config.yaml
num_hidden_layers: 8
hidden_size: 320
num_attention_heads: 10
num_key_value_heads: 2
head_dim: 32
intermediate_size: 832
vocab_size: 16384
hidden_act: "swiglu"
norm: "rmsnorm"
norm_place: "pre"
norm_eps: 1e-06
positions: "rope"
rope_theta: 10000.0
rope_fraction: 1.0
qk_norm: false
attn_scale: 0.177
bias: "none"
tie_word_embeddings: false
parallel_block: false
extras: ["capped logits"]
init: "normal"
init_std_qkv: 0.0258
init_std_o: 0.0258
init_std_up: 0.0258
init_std_down: 0.0
optimizer: "soap_variant"
learning_rate: 0.00429
lr_mult_o: 0.938
beta1: 0.95
beta2: 0.98
lr_head: 0.00895
max_grad_norm: 2.0
warmup_steps: 200
schedule: "cos"
final_lr_fraction: 0.1
batch_tokens: 131072
max_seq_len: 512
doc_mask: true
train_tokens: 656500000
max_steps: 5009
dataset: "wikipedia_en"
Each number is 128 + 32 x the weight over its row's rms, rounded and kept within 0 to 255. Layers, rows and columns count from 0. Numbers have three digits each. The size before them is the row's rms in percent of the matrix's.

# down: layer 4 MLP down (transposed), 832x320, rms 0.133, rows 365-484, columns 256-287
# gate: layer 4 MLP gate, 832x320, rms 0.14, rows 366-485, columns 256-287
# up: layer 4 MLP up, 832x320, rms 0.143, rows 366-485, columns 256-287
down365 101:083076068146113115176137167085076177130101187150195165140175147114099152158073162144167118099135
gate366 105:115113142093144101196090124134147090168118117125171073140136138104118138159128120132090127114198
up366 097:117123169120146164119135109141131175147133132132034135175164136130113109053091090130104141117075
down366 102:078115068166157132090115106158056143118154087069183108107110135097050133158063096150145105111109
gate367 110:097112170172154198169050129087095196045089100118164101140139143091050142117074082162152120123070
up367 099:124170120163173099136102137105145082160102098076125137113123132105130106115126177101110110147119
down367 101:132090064156126159191091082109111125106135120075148140164173104113141121044152156110148139161139
gate368 113:167181134177123094146091165165136093097166136165074171144152170148173090134024092108111085097200
up368 115:085129203101154167132160130073111196146118167153159160096110148076122122101143166147131121170127
down368 101:082125120137185109058120187133111156097123078105154148165148149102102157160151077105155088112072
gate369 094:126107115124157157139152143184086160087096055130096123145081156182106136123137136100148131151111
up369 101:160070115114174162081116082102134051156120036111106136107085183138140090141220117179121059077194
down369 100:173112057080105141177172163220150136104164091088137106127182104092061087088126076090170128086068
gate370 102:063090109148117130088166173121114169142135110137113138142082191106111091128097156119161124123149
up370 099:165144181146083178129138113159153140136124137135145094164185176166103193054183160106113137151110
down370 100:127099104175127087134114137160126135177150132141071151154150112122099161156153131174114191112119
gate371 109:136154132112135148115154107131114240146045063099081118170126145123157072102068096115095146076116
up371 100:077146125081149104088114146178110126096089131169117128091133084082117125117138136143094064157211
down371 109:122076151142167130110112117145172123122130041132121142168136127141140137156101080118100097093162
gate372 107:125164058175170097155076152096111205139138112124112138135132111150126126111121134107099131104085
up372 108:161106137144103130110121194159107096090074105167173134167098121117119124077141152136133077100132
down372 093:170116134100125076049091129152089255158134110115151082174132105172139110139155089100164150191122
gate373 104:080190152028143051157126194118121150133104116138082090107190097090079105015141072171127066174133
up373 097:157138201141132142112117078118195170131094047149195106130105121067103210159157122113113156118137
down373 096:109138091156103125124076127126156027149154164144139135208129162128078096157136159172147142193100
gate374 094:091151101117146151099153173106138129107137162125129118084115111137135176125109080131153110141106
up374 095:152151077051149133147184069116104147125151101078091141148144123138101160174115106134119145074134
down374 095:218158115134142137151159102161159076118156090117132107094100108112133130103112082145091086127189
gate375 097:135116072132164117128087118173153125134109144105119191120111079135130171129120199113108145076116
up375 103:148093120083164128126146099133162087176166087145200136097107103167140106149119173079114120085150
down375 098:128143158116121052190143152147142131091159169131106184124143076173073152155147135104121163129132
gate376 102:193128110153081175177112068076097119164102145220131130131107112112157090118105147090094123136117
up376 091:152109140180105109132079154189099195128160107113106149126121156130130126060122131100150138099082
down376 096:187162114114143120083158076089066115136054090177071106103159114103160091150120145145103090190141
gate377 090:127117112067144164198057129162100086128112153080122138119120099064188115103086163120186132139141
up377 093:106131075144123100142120113142193133108148128150110109122160155133089120118104090164101108084158
down377 086:108153243117099103146050190118168162133136128118141104146077115077146126096100084132104111142145
gate378 107:143147118154138135165161102129149119146129120134178122148103155139161182202059124118107119051126
up378 103:195131128169141170095153104102152092145082097128109110130144136177084169137089096135119103082171
down378 100:106163163105139119098108109171083186133118150185075235174130097134143117140117068131127122145142
gate379 100:130132165105088094107071081088122075127088036083161153086162114147073096146102160130128185055110
up379 106:146159169113105089102099085156138112106120117178150144170184124171074149126148075119090138173138
down379 107:190155112155042171166148056122119029161138115147140169162148189130126124147084128122180106120120
gate380 096:086148145140142114098142152121123185170124129141113175110148204147173133155184083088098125120107
up380 100:076179127088106186099108161111106101072116102151136162176169162077102105122119113119135154119134
down380 104:066128155104124152093155165098102169113093088203082128149121172112106139156124177147127151109106
gate381 103:159097164172110138173126133080149102084093154147116121135105123120131087130117107146148109139096
up381 100:134126145153141169117152105118146161154110090142162161072160094175129075154140108095113142107152
down381 093:109105085124143107080182088088119060152145147130116123113099144081167165120115196078110070136101
gate382 098:129097149126178101162104100087134047168147135144216137115080143147151128168115128139145125134110
up382 098:165132102152100120196134125099091171139208101167082083128103073111180181160132169139134137119123
down382 100:127102152132155123175203119146166146157061110126203140100048230135067127176126131082167138095103
gate383 103:189129062156081117135132114157145149038174142197163131051117123160126147128115137103105104132159
up383 097:074138073102118144153121130123137177112151133182161103118123100123071118172154139096194157133173
down383 107:087146123135087149122128156084097151107168117162136135108111152113127151194159159109130084136114
gate384 102:200124118143161137109113114089157139116134116121108074128077085103125181160062071107103089106179
up384 099:119131141081160133184174165161156139142107113113109097113120096178104172106115102093109236054120
down384 108:128118055120146079104128147084140121082151126155110065169163104093128097140170098117131134130136
gate385 099:181102144155107149116134128096141193136115098138123102130099142117164155148177089119123139072102
up385 107:115086132122127173091170075140134184134107125149154158137097145111153065110124094115108058111161
down385 103:130188083113153131139151145136107130133118092189141143153144115115177132148112097100121150101124
gate386 098:168161141117172128058139115129108241141185124144166155085158094153162111117136150171137085128121
up386 100:157108117110106098137135138177127187132116143168040138135195144133071148189087077106167174149159
down386 107:165120100120012119129092164066195110080136131122130118057142086146120106119114104161118134140145
gate387 092:140135131136090069115089073127109145073158145115144111149151070138106106195192105126085188111151
up387 097:112155132098123081040167076112136109123090129103118132107142129119192131088130128132134110168172
down387 095:142129166124175188154165111131174106101157127148134116102146094113124142156116078136129142093138
gate388 094:111090099079106155095100141112190135157144201183128167102147122125147124143144183105172157145176
up388 089:120115115133159117074085175177101135134146113154160111139052138100093148119093109089073078175143
down388 093:154135076132080100150111096154118195136085165130149116080135153114146044105096106078173164110158
gate389 105:131126110138188138115116153147130149160098098124144121104126111162160122116098106124180107079108
up389 099:093127087139125154125166098131135125208077104084144150138105128144138095076115143147084115109111
down389 102:104112132149135175104112125126140155140173072101123121096094146184111102119157169136096125120086
gate390 097:155131064086191098096118136134108160151131145142190089132154133146169130123129132126134106111150
up390 098:116181129138138089136147107162157143098071168132043149149129157103132089116156075107139143044111
down390 104:163054160062132094138144102167074067126132166161129156115093103020066117150161123135104080129127
gate391 098:150192114124176051193134110128215091146157103098074142122117132149118117122103150157076140092132
up391 102:119130125167174123016104105145157161066156108070159063095129138157159118115113141182137195098131
down391 106:155142159151106105188164148099099251152159147166120150125071157104073117131092117095089157076132
gate392 112:137145089123100165128135143112090171137125072131129121139078101096106162185108119165085138069132
up392 111:123146206129123162135143125111136080080125039066157115055059157081120205167142152071145207134122
down392 109:088110155136130146115138147118094201143159149141093099119073141128151153099076154197174140137133
gate393 101:121082127181128094115145132167144123147152148171211180136137139084177138098145127121132148135099
up393 097:133175042125118168105117046091140097126165104174079144197127157153094132099110201113173100099151
down393 103:088141104135133123095084088155174127149078152117151146166103104134175129099140132125076107156142
gate394 101:131118142124146119071054139095080122152075156146196102120179143123128093153124139148174114152117
up394 105:193158147102136102114105127134163162147109140089118115166113167136152121177082138144114166164122
down394 100:124125116142103185121132093146173129117154128094114107117121104156112149132099166138112109143174
gate395 101:062160164145159134130154183120101167081181135077084149153153073096132075136160151113105097085130
up395 101:147118128133079127105171120133130161087174084064140164106127157116107113094134091137127107150135
down395 107:105135118205140124104094147091122106150086115153182172146123197124115121156113144095114137148120
gate396 099:158134207107110138126174135140121134066137098158190122138127143134138177132151104199064115064059
up396 104:119113190116185145178115166129138112093127124197184131117116157118115099157093100061070082180126
down396 101:121098091115194132147149078179127131118090166098163098089077138126127138121112147107103140173162
gate397 100:136176102102164113127061132082119098197165172113109167139143090090131125074128194192118145103142
up397 092:101139102154160119194143138147162141112090104112148122135131154113150144079052127146177133126080
down397 094:173123083185173093105073105065128129122167149115117129146135119135102161130161156133074135124126
gate398 100:110133173107139099111119097165156128133154093108088123148148098127148190098140135099132185120091
up398 099:158167068082111131092153162131137205109101150104109103178102110062095136147150096132072104139108
down398 103:152140145140067116141126131071125184113158146124124134131038063173113143102110148220107156091147
gate399 115:148169069078160153105138166161192159135097109109079161118126122032142081108145167154127146142084
up399 115:128164126121091114165156169120164079130099123096189186078111183071140055096114102093128161085138
down399 095:167130144148177166132142121147114108117133119096123162147197117144132129131090150094162101119128
gate400 097:107133123109130142151127095124167080134133157135113184134113155144136113130119100141082089127137
up400 100:140153165135097098078120170061177179068140144120120077156155107143164162148125130152123121116119
down400 098:113115173110130146091146132082135190089104159112117074150139142121109117097086173103117055108177
gate401 096:122095148188110089181173133141131082137189147095161094139153102126089147086106096071153150048129
up401 096:122194052157099141143119159108108139119157130133126165125102103130121163194163100117173118116159
down401 104:161174107134125080149134108170107165154136104096231145108135099132106120193071086118145162128112
gate402 099:127145039102172170064102162086143204135147123170095146115110163146176070073108147104167067099136
up402 092:142129113086120054137142127128049177106057146131107116127137108196186164121111141104087187118135
down402 093:145167011074132122097159102121147135122126180126098085210143168165074118118147187156189159178095
gate403 097:045091164082125147096112165092125115172100140139190118111116217140129112029126116123122146095126
up403 103:127130172120164128135156200083159110149114115119100143164103187146116105133112151158158123064078
down403 090:158088076145121149170121109153140000094112114070099119165156075117126160118132144064113112193140
gate404 093:126104161051091090085195111135135167139147209165130158116092160147162108105097108172128077145102
up404 092:151133115147114159111137130130126138150100108112189114109181148127143053130083146158129162110135
down404 095:085146155099139125121144140103154163118083126136156096082146151051129146186101127140118095126121
gate405 092:142120131173134120118171125131116138134104119145081093112130139149112142180183157097120204105153
up405 093:092107134172137147144077124148142182148097139109124094147123105162152090096154138136137160197144
down405 095:116156057144190124158130093122142087149164154098132073178132106095128197107157105145134159145086
gate406 103:137129142106131129149126139112169118175148069128124136173145152088055085092084120125075094089149
up406 101:140089147150146148109149174088100171173121154063170138131174104145109105093184143127127132120114
down406 100:086180143076186142115115105146103192193117111125151107127091107091041113164105143144039115127232
gate407 109:075168170113138127181135126054088194116151190117160102147131154145178140122149117118162155083141
up407 104:176109095118122105130109127125136166183151107113105155096072142136135083098100154186111130136126
down407 110:111099144108132076127113095134129180201164153104182138086072143094166173123146139128150215140144
gate408 111:165117160112131089140115192125153193108109129170132043178136092221097159134098104105153125147220
up408 104:128119123109132122140112093098079106143108152126132172149096155100121140166156115117198099101126
down408 105:180120152144117174095208134159133060128131113120123140122071096092106082089141090086129117102085
gate409 099:096104121081119142139110127146164195159123093086116133128135159124153149113112088112143117145136
up409 106:124122105074159121127104151082178102180139111151084117168171156130110103137156180123171173082086
down409 105:145166155134130130100137088135119111156117145107143119203156132088162134109192131082127073115153
gate410 110:148171116138114161118067101158070150113141117114145152143121188096160094184105152136145106066121
up410 116:120157134149109153125099096193154139078076099131124112095133148134113073161127117075133066078111
down410 100:158115118074104113164098109167082062140122135122148102130189115116161110148160146125108083123097
gate411 103:070168091156123154095099129090162113121099109128118160080096087097151202108124151179157150080129
up411 099:085114154149078174153141160167101146129081110191134104092119131114118168106136152111153164099094
down411 101:094134176163141130102100109087145146079118122057149190068099128106179152132146122158117142097163
gate412 099:133150118108095106157199074194108119087153117090106160124051159142120062139123171157164159067186
up412 101:144143124154116116143129113163115139092162137075112129145130140156080102120109148140132055125184
down412 098:147130034196122104086106238149107094063196138091120106172157088128114106112134154128128120129132
gate413 110:101158130153166143128150136072187185130150051113114140145085131171134097113079071075177096133135
up413 103:102146127125158067139084127116172106215098198135105118125147161163168148132106164152060127172125
down413 097:125125173142122145124107147164150164129126137104088134134088125120180183147122109098097122097135
gate414 098:098154112112117113124055147112124210120155128132121168128104128123146089208146114139116116161158
up414 099:135110211120118146194175082149097105092120122155093111132080129172143154156123155073089076129136
down414 102:121113122066092192168111122126083140121137164028098130160131157165106092131095113131130126101070
gate415 103:123157096169132135117115077079151106119135093075136131081107145105176186130147146081170116140106
up415 102:117102065135124145163075126125136104131154119142144144147093112127150188128096108179171251120166
down415 102:144115121112140124117092204124060196100074133124108071166142113119156138185182068082170049169161
gate416 101:092125098124086206113091134131123137163118117137181203131075097133164063096137104136171143114121
up416 096:111099100149125148163086134108160111165115146175168166121164110090187097087123152109159115066147
down416 091:156082076167151122094059132185118070149164099125120125176149093105179147082118135120116163128111
gate417 097:060184128089108099184143124130086129116104112162096123130104123073065061124134107171116165098117
up417 097:098134107058209071117133152183143131157136135199091107081141130116118111130115116153110130145133
down417 106:158206003163131119116211178161081048106109107134094102135208146067127116149094153090114136097125
gate418 101:091128161089127135140180094076146116089115121124128132144228145107108165149183117141155115102135
up418 099:140112139142150096105157077072146168104162060118134115100206106126173128097086160092116122199087
down418 101:116169122138144065106131122054088125231173086193167120148142119074103100091086119125155136106167
gate419 102:182124094146100124118157085157104137077154119100114161142196139099151089117077076065143127154155
up419 101:074113154156120100101125132198132152161133111124085089135153135087184137111111134160174154108150
down419 102:139193142103132075113151122206128175135119155116099087213128100175142088163131162097089118105126
gate420 099:108092160089119149156131152076154139129173098127127126085191162118096160141109078141103177095140
up420 097:109111123074179161060143173120083082139195092120150122111139097130154148124093154166167075082134
down420 098:141199135113141144161129092116161161108146236108087192150112146133121109168156038147121129112134
gate421 100:149111027114128111141154185083176226172120105130127171124132086109142108158169090172108115115201
up421 105:131100096125145112109124099049131117119137142116089156131110155128150094109143210086122168105141
down421 105:160124159151115144157150094085122125181105144132115103123110156085166069209101131143093166167147
gate422 091:127152189120147131134087098136103109153159105100144144099125123183104086084149115177151137148072
up422 090:140093213147120097137130084090160091090117142088156090153168107146107122152082141123145089161138
down422 096:148169072110151155141188145167147088119190084117095154109171107127124161201163140123132191096125
gate423 110:125130150123158106110178151146111190139060049138106178183142170100111164136131129143095143161163
up423 104:177097164112123114131162101164122137173136130094154091120155124227180160107100103074074100084076
down423 106:129148109174163089158101094132121125088094123117184161133154179193113198141115151142128142101177
gate424 096:083192083111140117102136118147116125158123156129114159123139117101171189193112162132152107159159
up424 106:143112127102147151122072110103082126137114117101146130147117124100143093089190086056223093064142
down424 099:135181157142165110130145147064111179182151122169115133139094076101015136108140149139081127136061
gate425 097:167158129075093088163081052145116157167130103077176109176147152078075162126132097143125058172117
up425 106:170098057117108157114143077132115081114118058154100184105163117126119170110065130106089165167155
down425 104:121097127153118165143028146082173187166121159155079156180170079139143118106122163079141123052072
gate426 105:134130136143156169144159097152096161155118170132187100106170079136118089123167109096131138131120
up426 102:140105126098209147216098055146120108072136154140111181158110140080172114128139078072086123087080
down426 107:109203094167127104142196151164149137123093150200122119127113154106165194157078150111110140120154
gate427 108:094080138167178076064119122111212169120123187080158137150183117126074128140182107125107065112185
up427 111:122118186152138125120116094130170177100136173076096118156099066124076137106090169130144089130187
down427 103:135145058148125113159169087123067045118114133084100182098125151137070102139152130094143125129108
gate428 094:205085071116107127136117091167098179119105144143103145156136143131114101069145175132093150144147
up428 103:137097124137152123149104086187188125102117151135133149131080117130158105147094130108120152155158
down428 101:155111168156117100079160173089070070152124128133120099137130129151145141159107102084101112086155
gate429 103:109119148136142118151129141100140131163169213102105117138074147085126179179046100066115080157127
up429 102:146210107097145187117171116111152152139097151176099102109136123136118114095159169100117147108126
down429 103:196134170123164152153156107094083081162170068185144143176110131111142189102110177161126147109094
gate430 099:117093093125165136063120142184112106060124172129156150094134154143117146161124131151164126145115
up430 102:132112120098078127074116126091127184139167112128204086137068076093080105112118167121106125161105
down430 105:105214111115106141150120108139089065132156125060103190132103080164140087107129109106151140159121
gate431 098:177160137148196134079166112113071151134116104169105069160125113170180124150058141187128156151125
up431 095:139159100126143129157119153082111095107142138141142127160128134103124159178115106153140138185140
down431 096:106085197099114106175166147108155049160177087124150088111101147126113209221053165154125198109143
gate432 093:139154142108162160136140103125095184175177127138141107143087123142118098141146188121111122132107
up432 093:166107176082145085117178134157149136107151119142141184095117112138170121111161175150180144160114
down432 097:130112219166138110129103127112159180140112166153134127178139075136163180108152099091093201128145
gate433 103:081095114137118127077115111112120078177141078177108140134141171124139122155130124142167101109124
up433 098:108100132128110126166145149074151049117139148150128125097123161118179152192143144126170115086202
down433 098:149162119122174089165154161177110065078089155100062133159122201130155095142099140104106157155077
gate434 095:068144069092146088148079157084115148139133156127165129159147106117129150106131128083089156142104
up434 096:090074084138158104133116090106137083179161114099096130142121107190122124081159115109077154178179
down434 101:126153157100154093142096142200169160127196074173049100073129124107118161136086104120110131092110
gate435 100:150150136176094135143109133175144112186120137101160141055093117131069125151075105123081150108141
up435 100:122118133183157160125079165090171145111218144064129118122158060161117185131141104136085105109201
down435 097:229115114125120143100077140145104090117172098091145109119144009134130122114087114152127119121109
gate436 099:151165168151117153069121150087134231146108083148178185101139187172113120129099146123143155180177
up436 098:108096112122138116087133156100138188157113066095164060144113101163138216225111123084143124117047
down436 102:168165062127091129138115150100127077073133088155121129190169175089201142045089164154180156126100
gate437 099:135135097059089115106113157209114144225129133166122114130075076131168184165149165100068170113128
up437 098:147091158119123148133124131145136155163127104176082117158119093076132102099116163125140133124108
down437 098:103109126137152149113132180131144184114090162131169083125150143097146101133120082141169113146119
gate438 104:059045122098087149127139114164135118108102093173087115219132135109126125127115076158132173103155
up438 115:009095138121124129095165093154143134127177124177074090129172118137161114164173076144109155149139
down438 095:172166084137064086165108091169095056118104158169113204135135129123103170074079189094172141153138
gate439 092:146139160164174108173109124183181095169170143114140124128088120206175131101113092129113189070066
up439 100:117092205135112087142068171161079151174148143132090148130065128176162148128152147123194070132138
down439 101:106142132089119163140067117149077098049185152120141168133151163064160109151171068083109191157140
gate440 095:113156140124132069087105140096211095148103140097089156137147136128168098070120136122098157070109
up440 091:154131159072086077160169129158064094141141179162118134129044118142139130139129109147147121058085
down440 101:099159141161121127134113179139137170180153075166065135141057093111155098132115116145155131038122
gate441 098:074130209140165061128064156157171179164103114137097178185139137082154176083159143147160142135151
up441 104:077132146176088122106137140136127097157152116178124154121146137164139201103132151110089094139096
down441 099:118143100125124146112106090164104244109111118122149177096150125133189104107140076090102114155169
gate442 099:141134094115124120085151170114147112092095099169113132094155154087074126133148161124158158048117
up442 095:158127141105141151117167081127112108149107097100096133074189139165136089146132132150126146063063
down442 102:135099134138144129166029124088096091104137160118109057124138105153118083119133138137107119140140
gate443 099:097148184133135071145117105052162079200176141136120122105071156125123120072168139151170128100147
up443 095:167157110110112136136153165149140151085191114121126137165173112100171094111126135102159100115136
down443 098:106142100159113110124149135096103104148142122115139181200177149127147159077158138099125196116166
gate444 100:057089116129119126138125114151107110027132140097122127172163154127113150119123077104141110131141
up444 101:126106071149097115166075091177078162134162127123118151062120073130127121138161176126147106114087
down444 099:065123140165142137117140164174112064096064121079119155178088104132125108105114106090121156147143
gate445 096:052137082149122142177110115095147142126107167062150170085080124097142181102149081181117150119104
up445 093:125090158139128185139135107086109184105112122118095085125124111135136135174090134182148134103075
down445 101:207116138049108131126104067147158124136111163069147126132126141120100114144135151130076141159110
gate446 092:089102116159134127083109118133129116143141114133103130135108076121136065190134085095122096098099
up446 092:120132139192155144117168079100118086164094150114134118116095137137150141129066117174142102116130
down446 100:077127147161141085168110144130145138200126204142127138082195122113179126121108119109160182082103
gate447 105:115131113125102153137162119118190078144182110150150101164132095158113189129135222126136110116190
up447 106:122164076115097127092113124170178175122157133108180135108077057090142104120125195097142158083110
down447 100:175091147198114188120110177166079070092162095130149108108131126113115117128090096090063094092126
gate448 098:125129161118151172148129152082162151182134151097142117201113154075155114144110121133136101098084
up448 097:180083130124158147154118153071123127110144168173128137134104195067164096078162150138114132112158
down448 096:145146160170150106143170155150164112069109108166158147155059111165112122146120163099120149173132
gate449 116:143193134122090136086120134129171101105130153137117138140107057162064120149081133131093121100176
up449 109:151161161165105198104147156149163035101116180091130148078136085100086124149180119127132142103152
down449 097:189152076105193195098149141221113000106150111126161117123164120118149126117098112127117181104120
gate450 098:162088107133150150089102129137082121056141109102123128073159143151098154137156164169105107114098
up450 094:059169085138110106188120129127129103113179058183118129131131152126138155201112149082141134142121
down450 098:036159114144134126187142161129116186160104158074140137162116154080058148125100114079118147098151
gate451 102:135168105110099119091177112070118116121086182091070120115168161091134168130051118112121100101128
up451 104:157123145081083088113136189162158185118163133100089041146107081132097112121090100174129127163124
down451 105:151113066073144164116143149134160126149106157126116062140151088065129133121148112187071142162126
gate452 105:169116174110169069133138109181105122106093110081112097106150108099093155151221114140124162113106
up452 102:101083136167151139165176168112174062207100148114138153090134123187143094099128167100110148172141
down452 095:160104136141125190157122152121109181145168151104157155118067117132145131158161225138137157114146
gate453 090:160172116148191131146148117133139177129164180097174133152088110122065133162168115133172148125099
up453 094:157104147157121138137108188185125204116123113140133131142133194067123147156167158114051111071158
down453 103:169119057124110171156170136150150112120156115142135155116124139143072182141106120088132110153114
gate454 111:151184075140156079123121135133135105170148089171094089125143105151153109160126138108134130093110
up454 106:175107105101124100092160128091154087133116105164177124142107080128125171102071122121173049112189
down454 107:087110178117098132104142178151156192113067129135179173144075150196128159083070116133118119108122
gate455 107:174090179085119155081109120145174093156134123169123252122104092091125100168143112117114153171123
up455 102:127152168129095104119142097084169145072171147116155159129172169106110113141096113136146122077115
down455 108:114114138158119160129153086130188188139137117185100149117172124146125094129156126149128166116153
gate456 098:115111168149138090154118143138114124130105115156146121103039178141079119156127084159191139141137
up456 094:076069133193135128157031085120104051159098111128105138117137094076170114131098071150180133106121
down456 102:152110138138088184141174081148082149126113106127115152114196150147124195177137123105127118150152
gate457 086:065165144149129160120131105122101117114088136133157145058166091189183101136160120136084059118155
up457 093:161119168111143135200134168111122172142147139128080079170158148066117173157121099138070121181120
down457 092:121104165123130179099126072129114161148138119127122198040111103182186116143142125128127126117136
gate458 096:120090158148112140124106064097108172186131122078147128121131112103140128117129193115202154129114
up458 101:123127150132111150092103094034150150145116128125147111083128177114108168179129145116129146134154
down458 097:149146164182111144168123137170169082163125091098133124084123108107131103151123157147110158148169
gate459 096:088169137164148054106143123142117083071132122138113120123215073130150099151100058130175087114069
up459 094:166152167143154082120104107111147110111169146127139141069181072142142202153064153050084101163143
down459 097:153159116133099122087119062110129169071109124086174101121093091150108162152133131086136008138161
gate460 100:100069148084127115128124090097127096099096114125160187122061103118115145139118132123118114143111
up460 101:118172122103122135133154124123156146133101175101159069150156105084134189066118119193106128108123
down460 098:169138184134047134070161106157199095115107112104197101118101059090178150110113146200132125149148
gate461 100:148109151119171077117195143147133097060124141163139218133111139105124102095122161133131128084140
up461 096:190032115157140136177119119103116126114084086110097112209097118160103139167076085100168062079123
down461 100:141077156106143159141110087122128066122189170114132144170139133168112050097151117108131090103153
gate462 099:145125172126120142091166156153126138059076157124164076148141155122096164097177106117191110160121
up462 099:148089104172131103138121138113146135150164143129147086110066090176148187119145140147115163171168
down462 098:140030105131153109088085093139144138117082211172178113106171072121095117202157101079129091162128
gate463 102:177176101100125115176170103091098106079116125085126166125148090096109133143084157129102097104109
up463 094:085041144080144130101142109104109124073085114132092139161133072133087081149139093063102141118119
down463 099:147152180130106097113106091129150176169063170111136145135162161122125155165138138145114104133118
gate464 110:137088143150110154075087105092073086132087172150187145115136123133139101144132128122111098101118
up464 099:127165157112141081101178110102089099142100146118160095202096159145163126120159206160125109137174
down464 103:066140152131112092126043135102115076107153116134170052116126074140147110099132133156064024163124
gate465 103:120164235098137130106168134047175101057145128140122119177147141177119123114132113188141100090166
up465 104:188105112111092168139134066170116143088138151134134121137104097133150129129090100079104188128073
down465 098:131104107140135127113161122085113208067150109084106141082149079142115086112069180128086127059121
gate466 103:079086103067178173215178117101145083139084122129153134124122046120070118138105096114104117170177
up466 093:142147157164189094099124160160179108133136154140157176126133083156126083176086173105117115043113
down466 099:110152171128180105113105102148126116090092105167108136140186068151105118154147109154125165181163
gate467 095:210133161076110115146115098136123134142073114124145122124101199101154131100124189088191139158148
up467 104:179124123164144134096197138159183124169142103088122126065160118110094083102151115138103122110133
down467 100:112073146148137198111140065155142214152107173110060160149114128138080127202098123164080170164154
gate468 096:140159171121169131101161136092181170166096153098113111131156152115150132162127141129105162165198
up468 105:089128161152100119085143163087120158147158142131157172133098093140138158127169122171142172102107
down468 100:086133149088180138167115141168140099163174120092137099115127154105062155137103112107115186117112
gate469 100:146089156093127086121108107122086111092133143078132140118150081159108156123095128113137155120107
up469 096:180110164105125164144084157114067170113096098222119123150131156092164102171108101162105135157175
down469 101:199094090148142121095129142067131108092139094154155142106111117145107170147167140188099113105168
gate470 091:085141108210175111125142126141140120086124149149152146158163115081157125105025157123144145112175
up470 097:110152121103136138179169158122156166122121145099141112111139120109119141127146137095090199158143
down470 103:172116102150140138150134189098167118190122168143114163121156144170144137115154155178081137122165
gate471 108:079090132131092155126151146081159186104107159113164092171134143205061155199125130125104136103176
up471 103:089079148106164141105100107150116150141143137170106183128189131129139174112125138110125127131114
down471 107:089133154145159076141147147124109174097117166086135162105099130129077142106102098095192095072206
gate472 091:129139138119094152130112148101125206161121086197125168087107149111168112154117149133140170123075
up472 103:164151128123181134096099114145135055065128127131162099087161160087175078155104083140140119099092
down472 108:082154125144166068125111150152167129119118120115144072121067071085188079090127108082146099165141
gate473 098:153198104177085137095114105137080149086155150172119129164113167128122087218088131109171117133157
up473 094:163046121137147161141126145118120116190066085102135182121137177140128153095105082074102147116160
down473 094:084129117108101129112118152114135173108173152160189129128144102108180165154112174085111126122122
gate474 105:107123110088099117113084103113158190128178219097113101047143122130085158146182151122170105100075
up474 101:117129148196091122132117160132163140072113216145143154170142126140126171087128133157155108124120
down474 099:129115186077081171102179146110125190166154166113166150097125082153118120123124095129105071133165
gate475 100:056146164107119201068122117128070101116103140088217142175090209125157123163118151157195110192146
up475 107:105138154100124139108089139159081082175112102032186159095126174138134092188101129147145184180165
down475 095:161135125118176102118080127158143117132193136165103164195159123154161174096160147160138120134130
gate476 104:116119090119118160094142173095144174101127171139193113113092133136099144175083126105062143103102
up476 103:175155096104159175121095191134129178184097105115071175092065129122101096136116118077144104106098
down476 104:178118130112130152119100152130132170165102107122070138130140105156151120153191144111161121094126
gate477 098:112124180117130105188190140130137126137176115093137114143105114152132152151140116153104101104051
up477 093:117138142088124117077161170168052139145151144135101118195094066180161119071156112103135146152140
down477 093:134105188183091132111173153165109250063070114147134115103132149132141187139115122131074112164154
gate478 096:077154124126120159128127158113099116139181098081148130136065172076106121164192148121098141124128
up478 101:164149096147162082204199149134108110145110148131104163120158121093118169150144067134102143131111
down478 100:136157160061125142131157107162104134129125183126094139181143132175117170100156093157139155109166
gate479 094:160124129147146103129068102177131129099160103169113165158156047133137083098156161158124088128110
up479 093:143144133097069123113130127144127121112098105103165130140122114084133144143151139128143205172143
down479 098:178123113136147183094146132074081101152178094117086105081076189165119115070091104135144118139153
gate480 089:111167183106159071099152120124173094073175138194188141158120120141144167187122104180158151170154
up480 100:126216095142138093224108117107100114137050159129128176096147113124107117155129147110096063149142
down480 101:105115126092112165092119143068131093125093125164105165074108168162215161061122102090096083084122
gate481 112:114136135110123149149153164093097132119129159127095100114075216158127123101167104082145107137155
up481 104:179174171118084144124175136114178130180076135105150126155117199154154119088119141170172132120112
down481 099:109151192120175095131112112129134049179155164098191131179139097150103096107154140136136145147097
gate482 097:153130144144175158084112050168092123148169125147183148123118180142118117162098134206100138120147
up482 102:100110125124085129122124109122125123152131182138124103142111133139140074132096127128062110121176
down482 107:087115090184150144130089122121121174147121190151192140112138161160106131143173186089117074154131
gate483 100:169155116110129146162080078146184149059111162114150122171113142169145114151109104098106148120039
up483 104:153159058183119197158155093147126135115090103185132096133089140082174143115115142144137073187096
down483 097:157122125130138155148086142094038000073126129096185118127138119077107127162162140129105120078115
gate484 094:139112145111102191126138165147103111049062082114105191098106138144128129174127132152120087203143
up484 094:177157229133176101124142124142116141124112162145096062118125090143166097158073141094074177158129
down484 097:115166127135069180118137130104151125195148100107081091184100200106195145122042157089120145090105
gate485 103:037182084121118119138199147130131178103152114123134149096111193120078088137115065121154184122114
up485 105:128110100096100125130114125087071159058203153134106117045172176156065135152089087149105179097108